Each number is 500 + 25 x the weight over its row's rms, rounded and kept within 0 to 999. Layers, rows and columns count from 0. Numbers have three digits each. The size before them is the row's rms in percent of the matrix's.

# layer 4 attention value, 384x384, rms 0.0304, rows 68-212, columns 288-383
110:484511506518530517473506520480505503532494476489466492504524514514460524481441529509483498517470485509529569495457502498522515484487475486505493495512512531520444473465514471494467514463516511500521541511529527540550540553488512474501531500456482498501481502515486499475502499466507488512
102:497487450492493504549517517501467477453477474482503469490505467513502457492524431488514494484511495443441503478493483464506520538493495528522466500512504498517466540488485469461515478518503507523457500518472473497514537501471528536487504480548538529520449495523527515492513485547495477505
107:513511518494506508527509490503500527504477500466519488453508525549476511491487509522517485489460481532504555534486501468511479517459435477496496493487493494483536502559526516521518522468512500468490482537520458503535543476481479510518512466459466485540479507482531478515455493530505493532
110:505516518450483508487512482458475512528501506478495466487499501570525487524499495517480496491476497472544482541564504499511455546449530555488492463482534483498509451520512531500506499501540537502489481525495488520479522518501531534490479532477510512531518516519510510465500495465499521548
094:500528531449489492507515485511497531481523505467497468473515499497510416494520484528498503480448546499520469490501482482505543479481486484488521508500479469485507504522498544429500502477492455509522490498490494467491496446462513497491453519508527522502472507516485458505490500484512548486
103:511501510483521496513512499491494456468490520494504455507506539513473481497489491471517461469517506490515462505489494476481525529509500527505511509509492498551451508509470467489510509484512458511450539459458472502468522461505458522513508478468507474467492523483468496497502462528489527513
105:508501506504469499516528522520526477474497532510487501493495512498504494460517552535510539515509515492470476463496524488496468500478478497502500507503516516507486455461492538531448446472554490512508483524508547494501479505500499531501480541515534514489469512448511521503505478500525486507
110:546474489483530482495485511481493481518529480507490511481522500540450551464526488502530498497465515488457484502526474554480480498490525501510488515492486517514460508509490519524486469515454468539518482465471483493499536527450538548487518481504496482522490505524504485486534501506494544484
100:524527507536472485495489527510516504481459510448494530490529548449497490506459514489509491514479489519463517472493502514500492518463495444477531538475503488469528511544543547505489494503516523503502478566541472504460473466510530516497549494451510490500498504508498489508510472514491473472
112:482485463455532524513487442484487552491471496528494495537510494505515512500482486503505504531549538527482463494434473502510497490537511550508461506498492506479477473472493434468492499466463506490501494480513554501497451499488468546532559517508488485537508478509500486496520522493505522542
107:497473500554516492471492472502485472472518507476493475479492482491459524518514474536439509482488534543470502480510476494495475523522461517511502557516489515512557504493536557525488483504477503524502497525523521457495489471534460533509475483487454468438448495467486511465454490491489523495
096:490495514490499483496511483507500535527472451465488538497480514486516533493492473499498575469483504502521536505515513565504454473489507511509473515503526501523516485503472500474506509468508503494486468517586467507459514480473484491499492495497506549487549467470521490483508477498458481503
104:550492536491494485486512492491502493472469549538537501513522505513469540513471536495531506489529481450538485499511469488518460524488436504496545509465486542509479528541497516502476500452451488521518454506493499546518499472477546498479485493463470486490508524494512502463508516489493529492
112:503447525529522486505519491514497500511517520554513511521495487527455500594512532529499475531489473483489498505522491513525491504531498505475531539479472488484508543494529469522526451478518487477500543510502498501493522515529458482465521506501521510488471509473477509536495480492505570499
108:472484480508492469521475523482501464506502556500500504473485489572454518472452504495510505488480498502530516478499517490497492499508487472515499555483446526481503477491497522457499526493510538481497450474556524482525526479474506537512490456468419484489512518507509526523513493501500515509
116:515516515493495510529553502513539475501484517515506529557486525478485506515495522493509460511477518487467519513496471488506506476494494559474487501454505532468516515529525467488489473499503460477488466504489517520540528514538524508496484525458485514529535513509503516452483493498499476491
107:497480490501460491502479476472477532499538476522447531484529521499476503520523505540491504493559563504473475480521497522497486481498504475512486513517487529493482532448523521491548532521485521473504541526505511520469498498532493463526531495527478462517452538501517528508478516473510510460
133:467480473517532508467482498485542517473466510508529523513523517483471515517515508491487508524459449537487483540520459488507493471491523528501509476484516485489480467516487468481525498460518494471485475512512477510493499490493504503567531476487542485513500511509474444532484480462488527497
109:506487492530538496517462533469480537469486527542503492493501473529525533526441507499460516520524520468520476478526518545497450535512464494477500517471489525546523461540520467499510490493490510522495514539496544500488520507482506478491493510484481509473500499556473506520461521457495444485
109:478568529482482521503535543474528527545557490509469520495508531446530503521470497478465495498505477493542510493456471518494488494472530518523499482518479506476469514490486531536523507508479473463505470456515498491502548415500519483501502539523483504464485457465488519536513505517540499466
105:460507508543495521498481496519496543472502468456491474482500515452503508438467517504569502496467534490504519460530489486503487498478529481502475470515497519481479482499467496493490511504518497483469524485481528521461510505479542508463548506527503535492499504455511546494506518529537503469
109:536509494476486475479511487503528474551499509499494495520518500499542471476488541493518496511461497487523503471482485477512488475515482456514524469495500505484495498499481464503491519537521505491504452487469487502523497527542520541474504501515530467518539539480472529496504510517510505522
104:486517498496487485471507511499504527536455462494507462493513484520469490489473502530511480475475470494474510471472497485515519482502497521534488552478521463553494482455478511491478516487490535518531510506515468502516486488525467482535529458545531514507522556499498510530500503496476525494
110:538515489533538485442489496482471536529507481496481561503523515506473486499477500507467534507498499500492439480512495572473460522492524499495519538477488503485513440526488454501541484513535518514478477460455499491518518514528496501458473515436513505466500489501480498483523521515513478466
106:467489491512503489448471514508540501482505471529516486516500501512546475512556503461497493523514483524491468530494474541501511467464512487528487454476536461506491478484492489518435506500526512438512542519521510457473515518510518481478506475499511500511525525515466508443458466490520527489
109:494499498515523479494494472443538477521479503509474527485569515506521537452479509492477467465499498522523434482442484479504479535494507483489463469498546484506484489514478474497507490472501518445491515517431530507489543520492507502451511497553524476545491467530492520500497490484500487537
107:451466490524493483532497531490495440537470518485474537508436490489504539475535466516487519464486515507520490547518465493504510473489457494510523495505485458522521537505521516507527509510501496466485512542510523487497455500478478477553520498476514489516510487485496488493512527498489455491
108:473469500471507455481520503479508495545476510480519503524542499495514530538412503504486490491475472504463502527487487443479485481476534501470490537468482501517485484526492530525502507490503515471500514519522463457550484511534501519457502493500503518532541488493523498541487481496492493484
109:498487476464461524491516499482514487478511506477529467498509524516491490531471476462527511547458512521492539507576506500512526460525555514475501488499470475481489454492490515524478511524514497485529487488503511539463527510500532514490531472554492502486538505503468506485517521489479507502
106:491502484499504510522434491482484485492497530522498535520480465518484498520487477500505492452500483477492473486551539499469490517468499467476492518490511472508528538505524556510491506504489534483502505524496499527528507534496504444499562502505493497516474538513498499502512516439443513454
108:506502502446453528514531518543503540537492537511481468488473523566494499521502507515465504506508499512538497543489484532445499487524453471488483504532469504467511479464506490488536473478527497486494467488532522512476509512467512531522480524528514526485502452552530502511510512506552457519
113:490547499487464471519493459507543492499467490504502518483513449469505494483525525480533491466460467503532475483523491515491486561493455509514495531530481473499463510510438523517518525430517526526503493515505489472486484481493527508522498490507533494491494505521469518533530497473466522474
104:488486520524489514497505497492490500472541542516521493496508484456491483519505504534500516515587515518522465513505508558510504487509447530479495536472537526480513489551488503491524476522515495520487503534521470561496471505513458528508503520486462527469504552516543496510493446491489532536
105:546555475485480497486523483544502480469480521466520488479544458483498515507506473470476498498523445449491488532504464506500487513438460512484487475492491505572485526506524497544526501481518509475519458514494481488501481495461516518521476532496494442455503470454466492525522502515510530498
106:456498493469493473508475469507514475471471492499521520506497432500450503517524514495502483482530502492514495501496484494492483467495476519529556499523517493513476553528510509467495508480498482521504484474470540497501446526517448530487462510474500488481494517493531564441515537468499526499
105:528504480471462497490501457525477478479510489532501516527533473534497479544465479470505483530486493496494498519517467478525499515504497478471490508469483539481551511502495531535530504475494484491475504534508478507523497480504557490518506557462498500533537494545537487508522533529482523493
106:459545531503476529552517524473445506469485453520499503469552498553506489485460509558525509489539504457532482473500522518521495500505522501509502441482483542521483518473534529529487470504472520511512490467459520511480471498522506485522494524449459518487525513500512580497460497506502533459
113:525526516466509472507479503521549522493522507523540482452493503494522517508499491496501507496491480483486506493504540490536526519495511532467525507502490455517552515521475474501500504517438477501514519549488472533554549508529493513474465476490502495520487462449488462488536535500486518546
107:529477485462526501520487478495490535492492517514559456518536446498513531503487508492528506545526483465497503522469474509480499525503486445486496456522450504487519525505516491467516474500483499485473496506479497547477464457485536501486475520518483492468510527554507488507496548536495489464
109:514506515476501508507496529474541467492501485488485488506497540533516508511500491507477481488463512532497459470495493490507465454498480483504533487487505492470505491530470488474514531448524456518534488526465536530476478472486496501490504458493458506527501520546485499526498473517495532468
104:525495520459487475515491499476468493490461528515512499497506493540525467511459497545488528454455515530496532496513502554497530489507501514502503508487521521478539514495491491521503499511497491512477471496480492519476499517482478499517495471474449516448505467491493524516505492521474482517
103:488542448511480521561491518499497546461510560511508502475517522506509515453482504528490471514548464489436481489544505495480541474459522477530477486496513534474493497512511491489492496463492516471521506518503465520512465497499489492453456484481504496502466510539480492469506473531502541482
103:532485499505502497531484505480473512466504477506505457451467470506497518550473451502531473520535530476549551480507498500543517486512506459498486488507492480459496493499455479477506495486459479510489499497505484516472516472497531498501466530531482491510490550468519494476527534508545504497
105:542500458471542508530507507500489492516457521466511521541487514520516511511508524509516492528525496489508465498498480470456522497480545512495480459498548549480508476501537481475522511537480521481517501491500501484461466497499454461531506515488496511506462490612485500514513495500506478484
101:540476485505518520473511464500507513499491506500514475483508488484515454495516484445492561461480439544537519531525521508487462538477518468503476472507503453549500510505469466494516536498501526472477513484484503489518508496509529470491526479497535533515441500508563519518464480519520496492
107:493461516489481460471514515518520490515482510527460450507485565497504484491502498543537541472452530567480518517515507504514525529485473494529514501498489476482516490559531530485535488464542540499519486463521486517493457491469481458542523477500487498531478527497519512555521536521483512500
106:477547495474516494504476443501487455482516467515533501453488480505534513482489475500525502475515484527456509509545475551535452506523485517540480482517525497495549515469466524491490485485467538501497503490484464448499517472514492445485480498495574500521499529489514510474459493501526468530
104:469537515502527499513495466498488496506519498462523518509487558495487497494486509479564507509528534525502515503527509511512552521524489521493492517529492506523515504502467533503485490466475498496472486459512487503504455516521449497531504484527515500468535513502544529466491531488491496519
105:463495487516485493511502500482495482523495485526498452477495492481515484514529519544484518518528474454513502560485468494497508541499530554517480453538489536518483487510496520515509472489523493509491504496462515503483514507482497517506502487483503492477477488481512532503502465477484450497
109:474493496483492476479518482505514504506475476481517482517517454574494515517494494485470483492522538479497537511530488493527509542486488542519498517488472511546534530548501520492533496463492474483495514537472527525449508548491507495519513474494475467490499482471512522518510495503486545487
107:526503506476489552539524523494521520508462520503525509513434491506516480558480493520466511481484416492497520534472496539482537524514514532485526537493510510466494508538485448486515525462460461498523510544512502498550471490549500494509492503501501513470545496524460497507497483506472506525
108:509458532449571482466525545504519496424451495518479477468465512497476499470503530487473544498505498478508515479519453479520506460519543475511531515497509510504505519515499529454505499540516500506461525485452525487501456499514471458548525476502564499527537461485530465472466562500505448490
100:471507493464493471514526515535485486510516514528507518519489460519516456503476522519544529487408524502528480452507510486497491500517570480479506478458481523480495509506495498486476494523503524494503506530545489500476515527566482465518565526509523538522507496451503493508439521472472480485
108:475489514515539505535493518519495481526493513505484461505520535483487465538456518577492513477527482485529529518514559510489539504477542480508540496499502490491490507490473492562513485494518537493478518488504545504529493495531472515489487533523517507463465523497473518501477439518506530454
110:508547514480488498501501492510513489522501538481459489528553529487507483503431490452492438497492453529494514500509469491519474498532494522509495511495539463495481512514529518508483512550484513487515540465514515523503488517543491474493444537478531471473510489506483501493505476495530533519
104:490487506522437486453513527500511516504538517505514471517526487502504508485467459493505517514490490454489531462505515434490494542504514486527496486506527508471502487491532490523475500499493525518528455515517476527526564518531507471485478518513499541483461518559511494515481464469510555497
110:465462511522545490508505527443491495525515525485523491495494475516607494500539534492526487489508485535522498535485519495498509496481513512520477511488495487522499536494512476496447507501494471511516531542491494512488508512516479464536468540489481497516497516496501475542475528497531464474
103:529465533495534494490488503488451555477524506470490546483503535519490489486494532472521496539465510477480493486482509488499489499490490504500505536514512478460478524498489481548512485508493507456483485524479498508545538557513506498520491495518523546468517464460486506529531498515507487520
114:477541489476448497459447493510519470488477489506480502441528489474459440510489491472485475488492518473527434524497502518483509443501524456487510450502474506516496533479456499472489533502489530496516498521491511476481527527461487490443514513463508504536534480538503534492513567507503507475
102:520527513485512465552496514491510447502499502507500482476476485516460516510497481532525517493458528489549553484483462492538488486504499495475506497480485541454478502570492543550499484494476456476502522492512494467526494449522527520488479510483447475453508496471526499495508529518504473473
090:473528474507468526472465496452494459458517516534537456531491520494523526488498474472551481458565511524505505514465516515496532500534501535521474511510492538493506451501439472508505479498499489458459478509514493502490539505477481495519496485524454527485514520470515518511493530472521532497
091:522559509462531516514481490441508492522467474518492488472471538485473517534452490497528500509474564461520475485487517546479481508503518514520515488514515453477489536519504552494470495506495465545507472507474463484481528496546501467516508472466509503499493519500505511492517503512525465538
091:533494492497513514474506487519519470544510471515493526514527538503498488473467493456543473482536534536493521486551517492496453509492478514473460524509521452507513509500522448486494500491483521528481496515523465501481467509547521456511499557482530468488483527465542483516472515467509488506
091:504474520536474519454505500478505492449547514560517459512515554522538491506516494451492494482474523491528477482490502514477487490480472553471520484515486523524505472475498477515469534579518548489465483486538516462480502531545504490482489447542503502490505529475469445501560516456498515514
090:500540470459520496483526507501480550523501477478471501483541495478520523505480531524475480467485487492518499515488509513498517513548520508503531503540484516508466502525482521498502528499506510471455522503541507504513508491473512530517521507500490512468527521522541490501483488446499445483
091:479478486498486504464542430497542505471514449497505489529493475482505477495495526469591494516482504509538492525461531497489512490494529522490473524478514476469533505504488516452481526498484561536488527470528557537504542471480541464465449467506499511484470487475520512502509483468486470540
092:506492518528479482458508492530515458494497465517517459538534525488508476540507512538545467526479511471468491533497502532492482503504465569492506512518557553464474504447501481534505496530508467498470509399492490507532432501464507515510519522526500543490465515529512517509470495515525473537
091:541490512488531498474470529509492495529537534504523472520469532474535474510503474455428534507467505487487499500475485503518502517489506468506531504503505471517536512528436526498490488520523528469488466496531542472472470516494470502467480513506498515500498500513453482516535496510515500490
090:507474492489560491481471507471475503498494469514513508535483487510516497503564480499480544490488499482484511464505504517527479502538501498484502499498502482495500500525462487517499497532487485519502514539473507472528499489500503481543488511506500525504508542509505522507498499488490515454
089:504514490533475502489517475527513479549452484474530508520531476525490518479479550536474501485494530501483432514548504560490513494497474496527502528493518466503490524481543543512472485517497490532483529502483482497536497503547464441503520506515470511506475505536521516537490537534511530467
093:506444491463474516496493486493539523515505469538458567479524491521513483502486538546489505481513498544468485498503523474505459498526492491469515550493440476522515481495439501495503553511513452521563528518509510487470491547545504488543498499489496555520492499485505519485494526450477559530
097:476453502534486487500515491501471434496509496514477526472487461474443521442497519446490555560506478513482533511528482462499497495504488507499524491501495531517516483546512474504527487505514515483502499545476477489501499510524471510520491479498482526477489470538503490513495486502521494530
094:546484511491529500495516461540503529521516513552465464482529531553508522471444463517506501500518510500483461501499458523473499494508470489497495492541503488560489534427472524526472515470518520480491461478522549510518489508517497532519494522503493469463513484477496521506496508514487467499
089:521434485469505494503462467470518485491506501535510524497542536526512508504494483472536569496508493502516506522500492549533483512473531528461485485506533504496507456478497503458441469457477520501524527538492512504521504531490497499481517509456482507475472556550534515525544507520506513521
091:513526529477514485542494468480490483502502546492493486476513558441496527479488508543538484495495523548486510498502486443522462507502508540495501450493513536549450494567509512476498517467523481534474505505513479488459508518452512519447452491462469485508504560498440479504518502483498531485
097:491497492534522496477472483450495510495527460485512458465522513532509454488498488493538503478527494516531541513558545504492549511420518544487498525501480502477496510504511490483494510513507488522477520465495481531540486460502512524476454472449507517476489508506447521500458477458482436515
095:516452525493536498505506469475489467495517481504491544513518510509489493442486508510493515455461485478508488459526523481499494497512487491511479542509503538494520475523444524501554483483543516522529549492467482515476466505500463513505491541492521512522527512487474520532462470512519551473
093:508508489468470497508505506466469499495446478518528506469509464481470525502502497483478503482490505505485497479451502510537499498451523490537500480494535508487477512521495481523500472470545513525464436505463520483502470543479513572513473518466487469520524507507489463467521492518510505549
091:480527472490514498478501454523519446490514469517435513491499485485449461489484471502526507510516527490494453501462538505480490510455494524478507515499453516484476430524525512509508514547473503516510448500499504504531535474506518489490523490566490523505521497497471497495499441494502490503
090:499441487555525538486519512525498517493489526531491422554493487541497500487472537506473467470507448500489501507477468469486495505533492478513497508508503504505489483508516490513536508539498481487530502519469531510470481536515521511489472522510521535524510533549496468469526493497475486523
093:491505521481515520537522559524502513482506491491453498557476477480534477480467493505461441487488473527504508470499506515550502519501511508502498490495503489473474475535500512455492509499518507505518518436566526515506503500454504488474531496460525472517477500480503448514494482501493492475
094:475501496561483506475531528503494511496505516510553499480530522456466479486520486492483522506468473523494492513545448471515470497555506470510504468502499460497468475480476497474490497540493540469506517486434494515471514494559463516522430509510476479498495533505486463529505507510501520520
094:516472509479513512523480496532490521520525516493514494486540518509524501472495498499474512475559489525455508484521495502497474495500511488505497500484499496456555454480510464491463515488493482499496484529511486509532535457518512469498496503511514486512474518497493468490514467504490491515
085:465499496517460497543508488513496492454483516497486526510486443498518533516487505527467515540510455497516526519527464501504479503500467490514493540509519502506511515529523438491506492450489540477472452492445531470479515515557540483506471489502515495496503504531558559515504502508471481490
088:490510489537533519542476478488522525457463503467516514486541454543507519498485479480476530479509492534466506535505517557524505517508463520488479500500547513511455476549473508529503475494525527566520517465530535520493508524480506437507503554489498483503505471517462550500475481518491536507
089:506507476513492492490527503506483512522519527491506486487469438481536498512561476519523529495473454498494467490513508501527484518432478489510512485498506476516466538512444542485491522482516463486503478460530497532485530462479475524523475518570520501494524489499501520502500543487520530465
092:500489517501558503493491503496481520489511529514479468482490488507480476486526472531503501531482480513481479470533517461506510500468539492511492494491501510503452522503532568477518524514528506510493488533518561480478508543522479505471526506499532516500520481513531482559547500453495517483
089:483506491540487493486497514502504539510482479507505489463472542561459505511522516454511509529472505525501482525515473449520474546493499499496507509498507493494480508545467528515493529496457499526545528510476484492471508473555443482496481492530461471507495507492498536523483512572521531493
092:502529499471501489489482493496527538488496460528503517480485507497511524449466541485508481450495516495487494504536509510512467486483452532516495507507500530518530496508473489515506521486509487483457449488569495469520516513491479516493513521472469542504463440480495475529513492476475499535
094:528455498500496503516513546538523512508493513534540517499500469518551520567508477461483462487502503445509514519539521505492537465518498497511504512507484513539473518529455528482509519548512508538544517501486536510483468517503498435522481521494489475486506509525522489501506476478494478552
090:497491498462504489478508512510512486495507474511497487471482486502512484519490499532523427478529516504497500482510515506491517504487533435499501517493550475510467543477504557455516518497528519513518518504538481557501454500502507522510577504514477494485510504465470490501575514447501467486
091:491513492442439526550466521468490512489500514544489504464468502502489528510507499551487481506499521486482493475512517502486500467511444544497519503524531514466466499517538516537502507425493508446513504467491509501464458474511487505534494485524475504522460525516521494471475502469476492494
092:467509494502501498559495493518522551486474488501483493489512492546510541525539488483460539542503489515487516488536487482519492500512509493477497505515539508475529486478541506509472486523487511517471479550474464483527453504517525540474545514471519533515516493507534496473485525536503485461
088:463457500562530513494505479524534485460469535537519540523466499508481512521488504521511440524531484545555495510532468533488495511551536519490487422495474488494467515511511533504482511455505472512545476474539542491510481507514509464511487493449468505498490497454473437471544480515522506504
091:531493503501524515506423514494501462513534498458490553514518508499487515512477481503455526548532515479464522518486496467499532477495487489523549525472511484503508495430517513494476509465530466479526518475506445486504504516540501511498492480502482518512492447532472531492458526477508513545
090:496516520459500488455453489509517511522483475495516467495496485450545486507480456496508482505501535446514488504521490520494510502539516494470521505480515500507532515513519504513520520492530451523511501462507560500505519548529518500511484516491497508506509516517504472497513549459503555483
092:509521504486512498489530498521481525502487487495497537538531472455516456502488505547497532477484520483541489505468470516516518532519484486498482488478503544584475463504475504550519465502507504503506542493481471509523475463519497541502467510517546491528508555460465533513428494524487484521
087:507484530478526511492531489531522537489538435510475506467474522501452511540506493499506474458548504505498466477506520492505489464454477521519527473497532495482481553532491470506479495485529506477510510494486507502517504507514491491501442532494484504514507517456472533489505491525505467468
091:513493466502554512492525489548492449504515459489525552489478477507491494487512505496478504544500547469452494499497513469499528486522499555499517467501504460502528501532541473524493507502497504515530473538516449513474492485494499506500558483532520474509502545500497480511505539533507506507
094:504513529473500512469514476560487495484506523511493513470515476510520515547455544498534504471522493511518533543497536504477480477515527481517507519536478443517471465474510506512517493470500508492435483534426494520497528528477506564508523516499479476506497536532530530496538512514526503487
089:495496490488520492471511494524501529441505515522480472481498439518482485478503452539457490494497509488479461506533533473521535545506554535540469428489482484507486468480532473454443488435475501508493514478553477490472459475511511513468453538496548477517503498508530553505532509495515515492
088:478512472501528508508482479515472510519472523529505459490521490504512499478464506467508504502535507543493476487503473489512503487509440502513510526503518519449466492502477477506488484515489532466492524526505490532495515454502519532519518560446480506494508516476514527502449467465472512501
094:512458512546484509483515486488513495506499512478459472514516465531537486506485500521486507475497472517512494482480486503488453522506483488468456484522520522543435513542464481479509516471516449480543459534501534515465531503483494505486508505521569475515495486520547524516434465498511515502
093:486461505514486497523510524511471509500516496510524509505493525528519508495468476518524510471494533499554555501512505488477488505542502493508470484511506543518486478515515477504514508505496461508519502537457473496510490497529451514502492513451528458537471473531530502507529521512514495511
093:502517519495500498466490532497535497496545514492458497529509519474508493480476510529481487538449430463510493495519483533538522519504487513489514539511491513493471527509446547494473520483473497513489565480475526528510508526537504501483519532462474498515513550461508481486477506538488504469
095:525541524538503504514501529496510472504496532510495507462484516469500470484415532493543480478508490511513515531486507447514509531507454455484507460483514479512516525510489493475519548513513502488511522492509496480482461494512539489498484504487517509504516455488483536484517502533472530552
089:496484526496479464498485476510505520496525526492528511498487524511475518506471510517494469508508498548535514510522474490523458492543479464503485500497469498503477500479498497469490499498480523500520522530526542487488484550463506486515568511477449445494530496516496489480523518493493482515
096:515479528476529506536473454545522525508484491514489469559516473503531451499472484496451511534484492509481508515564497511517510550490502472530480478466517532483519455528484509501449516480507496490479493548537512523484506490529485512488526530483514505501478452527474477489534497512498523504
089:440491517477497502472508547481472517480509534501514499487475516467483493504488508516478521530501479486500525503511470491489514484488544536548496505498501525512501463472536503488505538472507473490524491484489447495477512532471536543530497532488479489522518506509511513499509501472504485494
134:463514560500520488457482506524500484463536485488489493487461497513494479516486450502489535487521495520538502462488538482530500500477524505530522500469496497479529530541494483504462536455448449461500516488474468539494500465488539472461505457487502495473507511522521535522516546479505505500
091:508511523469484497460500517504500523459501536485534518538539523536459550502576484497533499498493500530537491500539496501476552480476505495494508482517471521501481487486458496517501514489511505483514481455439504463499501507496489500475464521488512535477479552461490507525499510515504453502
094:501525442500432502483440489480520485522504556525513508534462519533496463487512483491523470494499534490481495513546507518471457497473501480479513488524485479573461515465496501494480431492481511536495523533484496492474503486480506506491510528470524531478488519501524548493504524531505497503
092:528504478480445474528480524500497481529492515521507480527500493472519545465492514511492485505527526488473498500514475517510534530508509545489521480495471517489479500531488453543512549547496537535513509519528504500497545482488470488498429501490493503509533520513486460523486475508521509451
094:527464513485522496497485493504502545481451534502474502510488477461516560472475512521529550457486481494533531476506523506495528534492499470501535500484496502531478501498543484508499516463501473499517513525518497469489499510468519489447516481513475546504503506466494524468517521540492498446
089:492465517444538503473530501496480486480477471483505542504502503477475510491439466510483474501516494502492510499466489505475492511493482512472483504495497510478469544501493505490517486464464484470470514487506519458535490517498551542472524463498523521520520554516498458489547489512513486517
088:495522476504524515525513490457518513519522536541485497527495472543485510477499511539492494487500453521488510491521478442520460479509493478484533478506525459460503488531484472527502517527503492484521496512542510536475477492490489514543553500487462481490476497475492477487559529528507504509
092:531483518507517502516464517559488526456503461544477486481542541523474481508513507512480483538541506518496516487543530463509483500503517475489512489543519534521495538504502500499472494439496509520459494490503501474480478482466508509513523507491511516483504456499559523517504507543513534495
096:514479502523529504528531488493480488500505536528485518508501486518545516469458486477530549471502529512525504483544473496502558469512456522509511541508516487532490537456526491526465517505509493501473500538493504487472483555533535486466442452503568492529531470503509515502523522530511484530
095:518461490464523508542545511505509500499528482503508496524471511462491496506501499526520525488463500510516492523499489511496536484531511506473489456485540470527530553510517515495522500501507495457523499503464491493488493536508531485514503485474476508537507509488471509497501515512531479509
094:500484501473491489571537506507492520485530475511509541490512515515507478487477439486523506490529501539514511491472501500498468514504508458464528489480543480437458494483467522517477506479500520552492496517522557514460454516537510506510501513537504502492573499494489490512503530491500553493
089:531472500510496514472534497470484502481502530454506514513471509464490466430487495532544516502511525505496487533456502484513491511521487509477523488495492460473495523506485504451539586540503481497542506457544486515476512452470524448508499525453461470478540521509514491501530500504491488492
091:464521516492542508535526522481505504522481535492585467526522503469473495511524486514501474458497504527561544505515490478476487498478523492469490521534532536465504503531490493511461475508531508491531520504503461473464487453512507545472480529525502535459512477529494486474453498485535476556
090:536444486520532487523459508489486505471464487529523475522526476546500515489516486491512486486526473505481523519477515477501489551495452480507516462507523471492524489536475508504544536541479497438507489498517522468492526495536540504511468488515509552512518523471502518460529530490520488486
090:461517479485452476505528500492499498490445502504504488505505525515465504492507527539536494542487496462480504503504530535532492488513499546523517500513459558498503508535519520469499484500516513535466520479497539520527509436510479504494524477484540483495447524522552475500536477502477491505
103:533489520530474504510527488435453503467482466507518495513531513467491501474554458512518501509519506509509505467500515544518510518493507503484508519492515531498549531550505498476511462480487493495495526495539500512517517503484537491472482513473488485510535539451529484498482494508492478450
095:499506517518490504497498507476472489478494525457491503499521536507454492497488515541478501571521510481549500529499490497517481523506491550510497514473519513487501482538498511501577484489479513480520528505513497504484509465562528469521517533486507544517493486524564517515514514490519487500
095:519526480485491480517521510489488512506489505516501497488488510541501508485509486478509501495491548523502454503499512500532523528498494506470497477516520476504493485516490528483525492491464549540453516505505503498483493495477503458481488521445529531485502503499522555557542461499506482503
098:498486509463488513488552535541532498531528457502475512520486503544516513506497492535523481489534471490528489456493470570496544535504475468501487452508496498502527478495500516473501517509517482519525471516543479482514517469495546484502551514507546532507471486511532456513488536456487479430
096:480517503469570525525505512538521513492529498503491455469492527506529495511495516521484473500487527499478474497492519517470508474486436550508505498524489509468477510522477532486487506500523493470499484488515525530525487524530492503497526489533469517521519503489525460528512484479488467510
100:538535499473535477510541488502469510527484499479544526456504485475490535483517482498476487493492500533521440495545483519511508447559496551527532486506545495459501551495486529518544492465481490490467504471531491505499499512497471531521477502519509514527474472511504470507496503483495453526
097:462472494499480487526470463491508518524456500528479549524534512488491535500522490477466488532491464499512493517464488516519493478530517502522513548498460532493528440477492533482484510524475461520497512534514508501479533505517452490529521512480454465536517512531546477492494510526471532492
096:476517512500491502510525517491449529461490501450518511498492462526466475522519540522523483482474479519531483494527464507511485502530515501513494481515525488501514512518481515510505546477500466488477505451526508473528469463515503470548504471514492529503545482484477492506489500478524484485
100:498461490498465510475510475513503456493519554491508513513518542513484488504514541519514446484484476517448484512499485477512469480508534531528489528485522545559488535489485505509499530468569483477535499525558532517483526477511502461497532515505510539499458492528520486527506516460489521511
096:516476525521509509501502501507458497498529496476518453488466487539513520455484477520460481431497475480498452492492460487503532500483498549521485551495500495500476525485504485509528519523502488491486512489480479469467502521483511549487446492462539512505503511513524492499484509502487437468
098:522452493553498506500549499457522505453500511511491497521464521493502510531535489467480517501462519466523496460482515475549502476524514502497474507515505466522498527460453470539477490492468530501474509501482509492483514469510521503529513517512492493496513531473507504497520493492522511481
102:535536504474538476508533466496493476490504473497489486502505461488505502507466526539498523492452486458505504516537535505519505536574542523529486471487515474474513475498556517490486511454549496477475501548539504514467495461488490476530497521493508504506475499536492546494474532517490467531
093:513508501523523511538465498536512483515511466483519477468548500471546483498522501543540527509526474473514516510516484444518530459552496479503498533480526512488528518439503451516515527513500431523485513507441478503492507478477547526537508548482515468505486497517497502516509545505516506529
095:500536502512463524517457499534476497511505506524492486526493497492488504519545493525473499509446515508506449507509567531489529547543500522500504534478474475547483481455483504516473498459497542502491490502521494504482507504503474531508544455521542472492506526458511494501506503494489487480
093:463516489533451487531509480501522440451469514468450489487488513458509488539523521458518461455491497513530505535549530526480495477507465459499507521459471531475531505531493476477467492533510494465482520470463488521540468505503525460506516534510502498461480462524475503459522472520519469521
095:521480485567578522525518448469466492477481512491504466484514536468476485494500491461523508518520531505476499514496526504505499525513517511532502495494495532475520516497489553504487488462513490552516530470503510507504458462533478500473512477473498507500539488525460477496464498535495536519
098:531509510503529489489474480486498500496504501500444479544479497516505518514533492510487517498516500500534481514484493517481513498452513514478489517508498492493494531544447528501518422468464481497510464513519504498511507540516493527524548492454544481510517450518506486485501503553501491487
098:522535502526513521488492513565458530481526511523504507539520500493494504481549493432489499472504529472519534503457548461507486483460504476509490508523515543465533472473547489497513484489486497479463496515509545476546531451515526506492558476504584573512478507498491481454497495485501501502
095:512547479554451491502540509560485531508494493501505455474518506470460511546525556473529507528460447471534514503535469515497499517481500502484528451508510521556455511524528525502466526564515470536492461461482529533473504511554476494498491476553538491493456531511505480491456511502488459539
101:515536504488487492519452499522494466513473521517518505492538492518517471538507500488490471512487469535537521484507523526490511461482536472519501483498483548451478507471489540520475513448468475502503502511542513493503476480518503471513533472510485480507480508490507509526493480514524483486
100:503505484575441508529515506481469451518455531511549460473477477503496531502484486484510482474512491534494481485511480489482506510487464510502504490512484512475498474512489515479483512521484510472445490537503463506496506492475497496516488501514483515513507504481514505487498458469519484541